{"num_hidden_layers": 14, "hidden_act": "swiglu", "norm_place": "pre", "rope_theta": 10000.0, "qk_norm": false, "init_std_qkv": 0.0406, "lr_head": 0.00504, "final_lr_fraction": 0.0, "max_steps": 5893, "dataset": "wikipedia_en"}
Each number is 128 + 32 x the weight over its row's rms, rounded and kept within 0 to 255. Layers, rows and columns count from 0. Numbers have three digits each. The size before them is the row's rms in percent of the matrix's.

# layer 7 attention query, 384x384, rms 0.0369, rows 243-383, columns 256-319
098:127153147059098142132125104118148141131079140205207079136189107146036158125121108142102102116150091111175137127122159107076134148125182126084120108156097121099161085080112153151138144119095068
093:104136160141132211148125120139104146121146121124128132153076146106097145094146158153146140082136167101159148204136121134158121149125117098108128098098124151133137094120090153131083154049126155
088:104127119176145102177150113093101159111175100151102142178122086166113131153098084173106097126139157138145164143098081168092112130152154108165105187162087044157156133101087153196177103148088145
096:128186118164153180124118128150100114090120079127104142111131178140130210171188138093113098191117105104119068114065064133170154142165086118112132155129167144146177144080078125113165127174128144
096:052154143157047164132119174131138156121142139181089169111046133109110096209162136146160119129105070125069114125111064108155139110177082077108132162140117175082121122124130126110192109152104182
099:160119108116045139091128161124148070146158157139093072155096128124111106125120162109119101146125106173122135046094136150163154090127137140161134161142147093122149160118116096097142133099085146
098:126084144129152150126193121177130080082118117174058182150087122152133129084161115134121075138136193150062150095143094136141114102085100196169131091139182120152101127140097143102129177131116155
081:128170132092151132079148124140144123126119161134145169154186096122121093113141078087156172159114172104127078133100098166121088132190122100122148122173160177166108201160136205122144135161151169
090:154133093131185158085158119146156158126187083141106142157095116129182137163114152126084165195119138138136126117080109139157132148164088123179138165040102111122126123140117080119139138101116162
086:084136122154108083081111173136138151113132155142124089108102162156121153104104115096143078158131049157145139092150132170158157115118087142116105168179149207190096114087147071131100103122104148
090:109129105152098133155127128119075094113130084055159143179159153165082137074176113173147128117143169155138116137166051092108105083157116119126195103131126167148089158135099177141141183128105174
091:111137136142115124154114146131189178102134112127183162153170154141089080148163130088111153141105150148160132133131171112104093154127147153091102157131083130063153069160102070181143123153139075
086:128107111143170140129121094109078085107108130130089168059118101073085178181103117162166140141152141118139195169124165124092191108132092112075149151169104080149121127163146118132164134113122174
145:170087123046135127142071167166142103150168161099107098214134113123135137053141161134093105103151110086129162140147107173114131098178102088149134172084112137136088097179163151116160112096149111
093:115159095111158122167193122099138138132113024132120118073199125106062141184129106112177134147122104167134102141096174066153188130132157166168182132136123069149114137151059134097080094130135126
114:182097112099090154104110176139155102117123097112097141159118153150157150097152108095087144091173113147100159098149119177127085065150135092125070159074160165147094171146161138101192138101150173
110:151091122073169125136087164154156112190183165127118101232118106107173118060097126153089139119111079071105171216128138150147094107151124099127161174094097140171123104168180163134150119093192084
107:107086092057134089185055117140148107134159173119118139169115131085183142127099167144121143129119126091123158164155110184093129095164110100103141187160123189185146126142153189179163126077155092
115:151081132084111120136057177128136109123143143115095152169178105111176122050103107130153098123187088112093188130130114170098119087160110075121134179095104157185141117136174171104191116075165090
113:166095128080093116142090143093180128082154135103098158157106156110173111079126090130121135073199162128136160136146124190159088120190139078140109196109096194185125162128163130143173148079192075
113:211105140107092104097112197130156112064154121121117095148123170132153112104118092078077120096115132123117195146121158214143049106140138113145057190069111199155119137154166147095170125142121137
101:158132152164120174068090121116137144076123146112091137164119202152123118124098093123128109136114138154126178131098090207161084098144132110167063197068110140103142163077147074057169186133049165
101:094163117161188188112183077176114119144143140139172131085158073128085173172163154156113108141144110185148116156142174073102168125126094148087200039136135065115170088147143142132107119188102113
104:144127121129072090084148122109153104094145163108032146155114181131158151104135137166131093100121165123161194117092117184118071127172147120170075204160123113118126101103110110123191174090104160
093:184096154127117159107136186178160127126125122113130148163144119180138058123131163160163114144140114181184117170076213070122171169122173152113085138154141112132169092129137170154145152140075130
107:067150115157183132144115147128122103125138123127143115114120110148094118113135183141138140155096083130164073171123128065133198120138146106168132068129090157167168098134116117212132104156099138
099:107143065174175066131149097132128104212141115134169145100099097117084192132124150100163130145102108158174080109129178015105191138107139137131161044169153077105122089110103131126097128162147168
102:148114107131090095155100148135114120078151131115101173145127121097165092153119096091147154092143205083087130121136127189177050125130142144113142184129111168172115123129143084074149123132158108
097:062108086156124123095186140157135162128156126152155091103075197125067140178083111116098136109071115107158146109098118099154142131091136182082113105123090095127093084128101087128089092129063188
102:163130128125178139134182092159098136159073118190121096115101119126127106161112127130151034115150104135152052147086211133114185162102199164150116072166145116169085127079055149135135178123106094
099:111152097147104116126112170155128075131124081112079174101098121091113145136115125115163127133089150032103063102166117129143179125132078146146152167152079137058154118152068114113132170142223095
098:156113082125095064174128124114119087084083083121114203133138136103129159146110081158093134067119192125111122120142147124119121153113094143129123133111124128079109118141097123122130137140202107
098:186102155118109217120106086174115127113158177100109119109089127168164097114120127120107161073143131237127140114095121212120100085157177133177067124105097148113162118110080100083129218114088085
095:099137125130172082131124061179091083097150173144098169111106157096136102173158161116114166093135182114164084086087040118100081128158160138092161083125092104105060144184109158120114134139126123
099:147116143106088098134167133069152165078124086107146123152131098130053047200123075095053127045193116171136110078168069159102126163119139106171172180163092117142145142139149118146154099166173119
103:123101136140141123083113110127126139127193137126098138111121131219151161144190162143140128117156074210176154099091135140144174135132128139141077131132116083139119102134101078110097142119056224
091:140139195175118152129107073126126184124149204151035126164122100164174071158103128143082097117136136170148161163100166162113122119140159185128112112106182191136094086135186114121124161118151145
105:120123125119171108145093146135133119142140115140140165098144160109094132092125149171148112166094111110134168159159205025124135119112114153079152100161114139132121098114111182177112124117150061
097:082164088098091155115160088088145086107094146068130126146078134112158119127165140115080173133046146067172147171088172080115136131097058124104120124119119133128117143131096099173132138121150086
099:132114082167160105103099097160155080099141145177135127122104117119181160133117152147096149096121129155099101130148167093077077101077123191139173134160068160091101108137090118163115136132192057
100:154105155163104148113118162131121148145159116131136154161139173131112083098125128161124146153144149151103175139113148155125157184185123158194049186093080130084120129147100087141145149134082102
090:189117111133101099190118144089151088044081104111118115093113098117128132078079078105201139123093133039150136109193172161142102160163178177187152184159104173110106077129128114108112086203151089
093:093049157156137150118162154130093114065177169117104185095068110094166132183112187147103145095100075144091144142131174141124021104104117127118196136124117098119161138120158140155070156077112177
099:124126133126110124108112191094110136219080169103103109134173102170153095084142146158163139145189112106112140130084084129092089160089133121100120133088087068184158157111113079100104122125060175
095:129096137083146141140095087152089125119143107087134121110170136122088144081190186153054126179110107176133126141146135129115116131121159120152147093142114115156142179131112179119117157152106204
107:125140108147073123187133169104126152094126086108145104144104110071155119136138158127153170128161178043082151156190128113155062104107128178117078171082112137122144181152134097111147118109200099
099:101174096146149092156107131134137105162152119158051113144130098135116103062085120102116133148175097149116153137116150137110121118130144094181069119126148147137090135112142142157121153082148124
096:119115112086107133118131137108125100136135149099093103211123190153131137128166125143113125082142110129100169126128123161182092060112134106130094169112180076125170105137144105120172151118063181
098:118158105138131110094168133134103085153147130082103076145140100132138144142194180137104095128073086126074070140150093161166146124114104122103194138126063083099167156176151118150110130162119126
101:207112092121131165117119158146123110028157142172102126150099152160143117162090102121141110107156144131155120137132072153101087150166135106178180162178131136084102123139193055135142153124075116
108:087136188159180099079151063197116116200134125155131081091138141145119140124154115114115091141148078185149085090120198142178161118043138075124149096131155129105092125064159128100138156135087152
110:140121151173175118061086111199105123187132135153107151108132116123152124125142138123122127163181135141126162139112190106129116083134173168139128109180175094121118127149199124095172104138047112
104:108131133047082154125152161123088113138177191120124166097108141133133127145122171123124114096186110141123146115169115155145159146133126111097147089173120124159121170129132147143109195082135095
104:105129142122134123099134155100082078137128132148112151086098104101070094121150125128033152107188082168097154142179120140106074174112097086088182108120126166200127132092205141142147122192114144
110:127132071145159145176129172109144180074105089125170146091134101045140086091127104104161182088160134096089104131145134122102130150164081140119142089169103134114126128170173126121096124137205109
100:163124113112102090156070157159121079111125129143128099164103130177142111117125149117141136131068109111144052140122149119097078189101154138167112099165087192120090113130116070163131129180104095
109:125088180135140130090127136198082097146149186162091155148075137159134122118118069107076096139142135158126157124102158170157109084140139097145111109178163158120101144121143152113099165126125095
116:189074164098113161072087127140185093190168165170081131155136152149144147113171137100169102142133126206137120132076108141103125099097152106106108176102182141162080137074126120071140207149150153
100:086110149144101148074169083154085100119172088127118100061132175157180107214101101150095151098169082101165122151095178164088080133120121160162088132181100125111170162140155172146127079164129079
098:115156074138133148132203144087105103104125103111129157132072110102075151095089095166099195152077104146115134108205143054134171135111163168152159113182146080126144108160181145161117153203114176
105:121161194142113150192168087153123153153096131150126125129091093152174073162069126093109103109092160104168127100127149183117150137123166218129076077098129121104141159118163138140122148209110100
098:122124170134101064134149097110090112074154123139163158143096114136120114160150074087099069137053162167130108114152134094136074167119139095065126113139129149119118085145119128120112136088121175
094:134168083141086109132075194123133132137173115113074148167137151184129147110074127139135115142063084134109154147160107168185137194125165164164082134159138139085170128106155110125108118104044175
096:093113146114105063130119147102125105086166116197163084141139093180064166107113103131115132114107107106140137171144115086148152128078163127113107114114145135165095101147097123057103092110131148
099:124148143088116082102126093129145188100073095111171075073138124148163166170132063104082102129108185118149149129140072163118153160162101148129108119141165193145135136139173146137176131062116150
094:160077163105130197136131069131150153136121153100139133103045124134124101146115066109076197077079123145102151188088076081107132132114179163165118112102126084167132082124103115187107160137118094
096:143070167131131095055170163134137153120096137179177107076088066141124117118138156116139112074210129111131119111121125085074116174067104102093192121122129145118121123092155162091152124115172055
095:122124143099088184077171089138102126122046121081101141127096134158173153163166129106183143165130131092138090142083136139068128108114135193100121129107105072074126051173098138112104157053124198
105:152055164147162112099129123150104146117110156130116136123152158181174065124088144073117090147179160191162103123119152187143061077148101107112093192160159184094091111104177123136127194094110173
107:086124182103167123084152085154044101133156102157163085101146111090094098117145126115116136058188120138078133135206174107102126104135140158110149080102107065115127135079185102095154158103127122
104:114110136085130133086182131146097089150139129105125164074111134122124168103146129151134080134188129140132116104126084120117159091092095100163161137149176120114089068114161144118160092099172127
096:141161141123139106125139135113102174151148133147089192112087096130139098178131138155127143125132152139078093158086048202115070137111106132153134170073210182119137157144125165154155152079123071
103:134115140124127084125109098117172119118093206110165123111076076143175134136137150091107130154095173094154083114111129145090136115152202189138093057120115129103099062148145098094120147124064133
100:114122102064181119176138095126107150169158102146110167082078111112175179206109144104128135111038110110104147124129087130111106108100127132075114091106078113139175142084147080132140124108130088
101:109167062112085151105139107126114052120126117075137060158123116108160168161155132145099123052075088114133117056148124122203131103141101110135156105173154120116139109147160120200086157113119115
100:089124095124130079127152175103098148133134120145128173137086153134122134210135112151081117180034118089170112156145080068044130231108117139100060118132110145112139069147110165203133097136127121
097:116136099130211124123172112133163155165118139149123117077102191132136130122166147147142099153201146139123202113111141146100179167138111131156092135175117131110118116126084161083114086074162087
119:069095138122180090142138092103144131157125190150103071113147121112146108096114148128118135139083103109168126207136085113107161175143127139170153122121117059142123096110142136151106085130086123
098:131170132200087165113184115132136125080131155166125164145144138153057131157145126095105112169149154151065096067109139104148185161119112194136122136128119145129109146147082090130139162157146156
114:132082082071187079133090133113117118161127159149124086198147122117120115073116158145143120101125112104123182167166123176098116103154094094132188138103117125149122088152167148139128082083123114
112:080144116152184101183183095093137109150095138162140091078137083123113137141123143160099106179103095110170079157165118064131183156108131174115165067166078083107164122116095131183086103158127151
108:071140139132228128147193092105151145135119137172160138123100092105117141132103164168128168148119123088157064165118110054115166118135113117121169077171109101129149129115110166163110099135128108
114:083124143074183084157147121106109141121098156164170065136130095145118094146093164151121136154125121120189100221172131154093143119162147132145114098138096139138118094131133181163117080119168120
095:067107141126208139178080112127128135144138141187155121158139093108212132117112165135135133133155110036120114157145169092082136134153117150104158116130124065108151133139111207214126086139154092
108:082140104086159144181114156111173119106131162145185098200132104113129109042085104151095066045141123111094148241121120172117124079144080110119143128103131160180131155141180122188124039096169095
104:153063131091134135185087139130184109100134140136127091100100098086165098086131132137173135104180120108084177165129125171140070142173105078109113157113062135143148133151202169160129119073186103
107:124150118195113131102161081138098142152114117129098100087091132201135156169174131134124175122088153168119147108074121112166162126070126194112104118101164115071151122087113079089134159160090158
113:093128125136112141167128127091155125103120133144101126115156155083130090083061111122136108114204128068082155127148149128110111146183129095073096142133116137139171109145121142119153055122191113
095:131108091124031141136206159155105130101091119155153094098140137145121113097154117114137123116074099140104076091122112144110100189138184123110108113137164160164107113102127033109079142080126140
098:112164158175118152093123093145096136173161135111104121111104167156112111095139159115093111128130108136137146096085113140140173156121167095140091146117166070097143081099103128186105138138002162
103:143152102143095125099169097159076131122155127128100109126122147154134152133158156164105144121046092166120134104103091145107117121079137133095083138120131092164078095120123114125118173107040177
097:129120094099198108099095173122152135145135050162176116119141142081144128064123147103167124195116103048146100116180163090167132102188071102145112127175125146107191122152130179091117077144170107
103:179122139112107097133084100154113113114169130084094101179137119120186110123143124108109174123149126150138125105068084195120109120125091160192174191097135108172112163162153161121140176079173157
093:103170132190086027145122112146098100162109155118137091212105131093117178115057135084092159141092120136120104111130142127129193112144151103150143115119093119158088038130154130095147137151078162
099:111181105109138171167093127140148062144132092111154127151161091121120143106131106142149079136196102102153131132107170111136154092121069114145107144123157129125144176101138181121119103139184102
094:097062113087145120154143085093144103137086141100126107147154177100134201144157147138134177136180106073151158127081119067233176166038045167132189127087120122123113200109158137115118125184137155
102:151159083137123100130126188119155116110101080117123160099103112069138120153116156139182085080144114080076103140152134163164061107148071089133155138136069143118128176124151142098174115132251076
098:179086149084116108129133147124143136158132115098131074178125153139126172091132138112065184115079087115148057115127098145096121085043134153134123106064130082107085149134075146151088158133125086
088:117108127171164145166047087133142115175088167117121149127121134154165167143072099142194102169145118119167139151107122115089135146142160084146114107123139145134167082106087128165175110154060090
094:156137134151167145115059097125144145115141129065118132130120178143151131099125169162151175126095123168100173182120111156125094147122103125123096166105150112135180131128101124133149140158055188
098:168162134134148077090122113092162128134160132196135104136099110110206123106144122133076149105134176124097063104148143175125089091149069130089130106115124148101088191134132058119119155124181103
100:049161197122175125109116083114102163194171133145062100094116140183139118139154165141130153119165046177160135101125145107147153122058141048064074096103132132138136084103132150118163127094042198
093:110115113113099136067211159068103115097191125132125113123175127168138103152103141152152119154057129126049117101199095175102165105166123144108103125201160104104118160140170147107071142122079175
105:111133169130154104157071130100166130124148114119143143210179119144169122183111111158215099218116155117187058100160095139177126130099119126099136141070134150072156145110131170099154121100158110
098:171157124095145112112120089113136126161153088071119179110101145185133104133164151173152087150069136156126114148110105102129121120108108089077154141057129116156158136097158160116159133141075152
097:064092065111138186152135125128123133151166155141070103116136170127148127119082085092114067123126139123142137132161159146188126128134190117146127116107134151111089081103059143130079097087070153
105:139066153165155082099106118122101129134128185198068133110159161190159085128095173090213114099188118133129157128104119140110107085099104146113143138091084056128130125150144080109149139122102080
097:166085134113142162094128148116162131068137112149116167165125126188111118113156160093167162165076138180073127036118087120112168117053166150100126145119161099152125096132079132134109168098121102
097:120159102145152108151147063129123096172128136155104144201185117221153182178172165092130118185087129116119148121111082139157095113102155144151091160068166144108148112126090105178147089111080186
086:118145111119132124122127138095105127125120113124095109090108184147151194080126133163109172156084150077078175132129139099129165159086124125123159129156139090128163086116103064158061074139136107
094:160177104153110125116103169097102123102131108168111166080141128100161174145168111169100153148123113077132157108090120068127134135121113144127114123133060103154180153130065086131152135101145104
102:154163062096087126142118199089074132057127098116121129143152086141152131131153096123133136163041114101092163115201047159141134141168089142138165172184077177118127136167119157136094069142177135
092:136144112083105147102186095108112103182161150133142109101133150185093138123097146181119126124099075139097102118169078108117165086159180151105116117128135099094182130142154112175084132144062179
100:158120159178091194115121146134210111176100130130118140085130084173155104086107135155122113212154126148110147118139171106090124175064193146041089086087096142103117137098122174131117090131101151
096:186154126140109099180108103122173153108116091135086066090072138107204185204141123113128136095124132072111143112160144123153089105126134162140061158151123205129134113157143147108117094166120055
087:141094158094166109107141120119157166131113129114154098136116098141153115162227098087185071109162171124156152103057159138162076102169140127147121083154130134072130092116139104098158165095189097
099:173090116058161123139097187171139116124168096177116184167123131135142123125132127109164078133055104144144120128190150147142128171153115152127107097097154099091177142120087120151075115064133138
097:104135164149073077117109117088072122138119142151152089165176152130092125138143088154071169114093114150046164198180070098112183167151125153102140182153117132176150172094165141115116092116167167
086:152196129104205192155099022155139132167085127102140159124137131126160121132098132124144153118155117226123116128073145149078165114135107144114147116039120148136162155087124147138139098106105142
096:130147167093125113113117098102104090171131117131125125069151145130146159155160102082124110090149176136088112083160172125126093127152143168117107086091153117131159098079129164083184102121067126
092:125079146116113123099105116084114138104234127084145107162092138126127156182130098127129104155120157137071083122143138069166153139088145106125132131096129133117117115090159130078179092126133131
094:163143177126084160087132162166131118144119135109122086139129161094150081102144120146075046083106131077081149152144137169085075083105138094169126150108169102114118132154126136175139150156149166
104:134107162096102155089112143144099164129167119120116149121105191152097143151125093172081113174104149128155149134114151085155116159136152094158195136132175131128074128121095118131150159085093130
109:125162151064185031148173118164062106189106122131131134117141130133119151101129132094206066129134085137064098152086125168162152103108149107097132114086129082168141057115205117091184135100114112
083:119171157131180047120160083140094123107129102144163140086107094067118123112150176097141146112163126107155120132129108140131064104136030116152116125133117114132070145126145073127094151109171096
097:083168188141131063112095157145109149102111112169176134116145086083143096170136093118158149152126150095116080155159143091119138113145157133135150042146094156115146156149106181090167110131138094
095:098121142120136085143117154066116096171133133124169160146134148099114149144150176149115127212112101106106039112188119118127155180078146147080160166113152077117137160110127091185100094114099136
095:060129116142150114115148089089095118114097116140108146089087136102139161160102149108107176188149132121137081120080176093119208143169049167161118112176122095119137165097096077138120143140103106
106:194102118145136107147096139153150144081126107183164126112100057155120161100091075099170163150125127152123149160177114058144162170069157144087150097174112121133146112174119133152114135158104073
094:112187139109106118153108125127180181146171104112152074094140106112138148141121105138110140043101133135139197123169113129158136137164132130140071099103104177153097164142127110085133188132124102
095:050131116133175090143173120172082159176162119157100131149102162169117075116115112103033064106116111112145100146134117139107142128138173151097082064125138090098170159165161131120091139130124073
089:128119164156133111130157149136151112180108078147115105147123168114159203152104168106119116065153188105083126209115137122104082107128139181137143155142102092132170122128110106167067119120067094
105:175158105152063159158058158103166105122119118071104097152168147138164175109127114104102159133053110139119198140123091127106165152116092161158108139122081170103125131119177095171114127153089170
099:139065127111176100078079141133112109120152125097103114156123140175095128140161079125114108147111114095094089083091176142098186102150210167130126077141178138075102146123158143106102133168143104
091:098141126153094155121139147144134100140167175112111167138148123082149112130167133126094043148102143156147126117145116131170064130148115100147116080123154217139086082127105121100143124122136139
100:088142116151133094113127126103105144156153064163131194112105109057127144134149138142065144166080096110150083167113095091143147154164067049116139100176162150159145189095142159168131132121155131
096:117165110174114130170095156115155138141136131117134158167119153127085122062141136120136091062088078107140127097152142159150164134206112106123098168104146113110106125143117114192095153107138139
101:185101127093062198137131168130146160105165145130139108114099151167112155118130125163118176130092117137196161139101088142106141123167110102154069176123077089149140131133111062152104109119118165
095:110075154113220062120194143141109179078134083182154116098153086120129104111115098135089137152149136207104125139165076141107099149109087133069137179199143156153082181094120124045126119145155170
088:098124069148102197148175110161147124119062133147176096151151156187159098131105156121168081120166095127146200167121110188152097122143112097156152116104161112132171127184092160157108119100127122
093:044109157143115073124098152158120075081157160105103111139128047103128162105108101121051145146118071161108076104135140090116176152089112112118144077149132129176153120093114154103087139133086124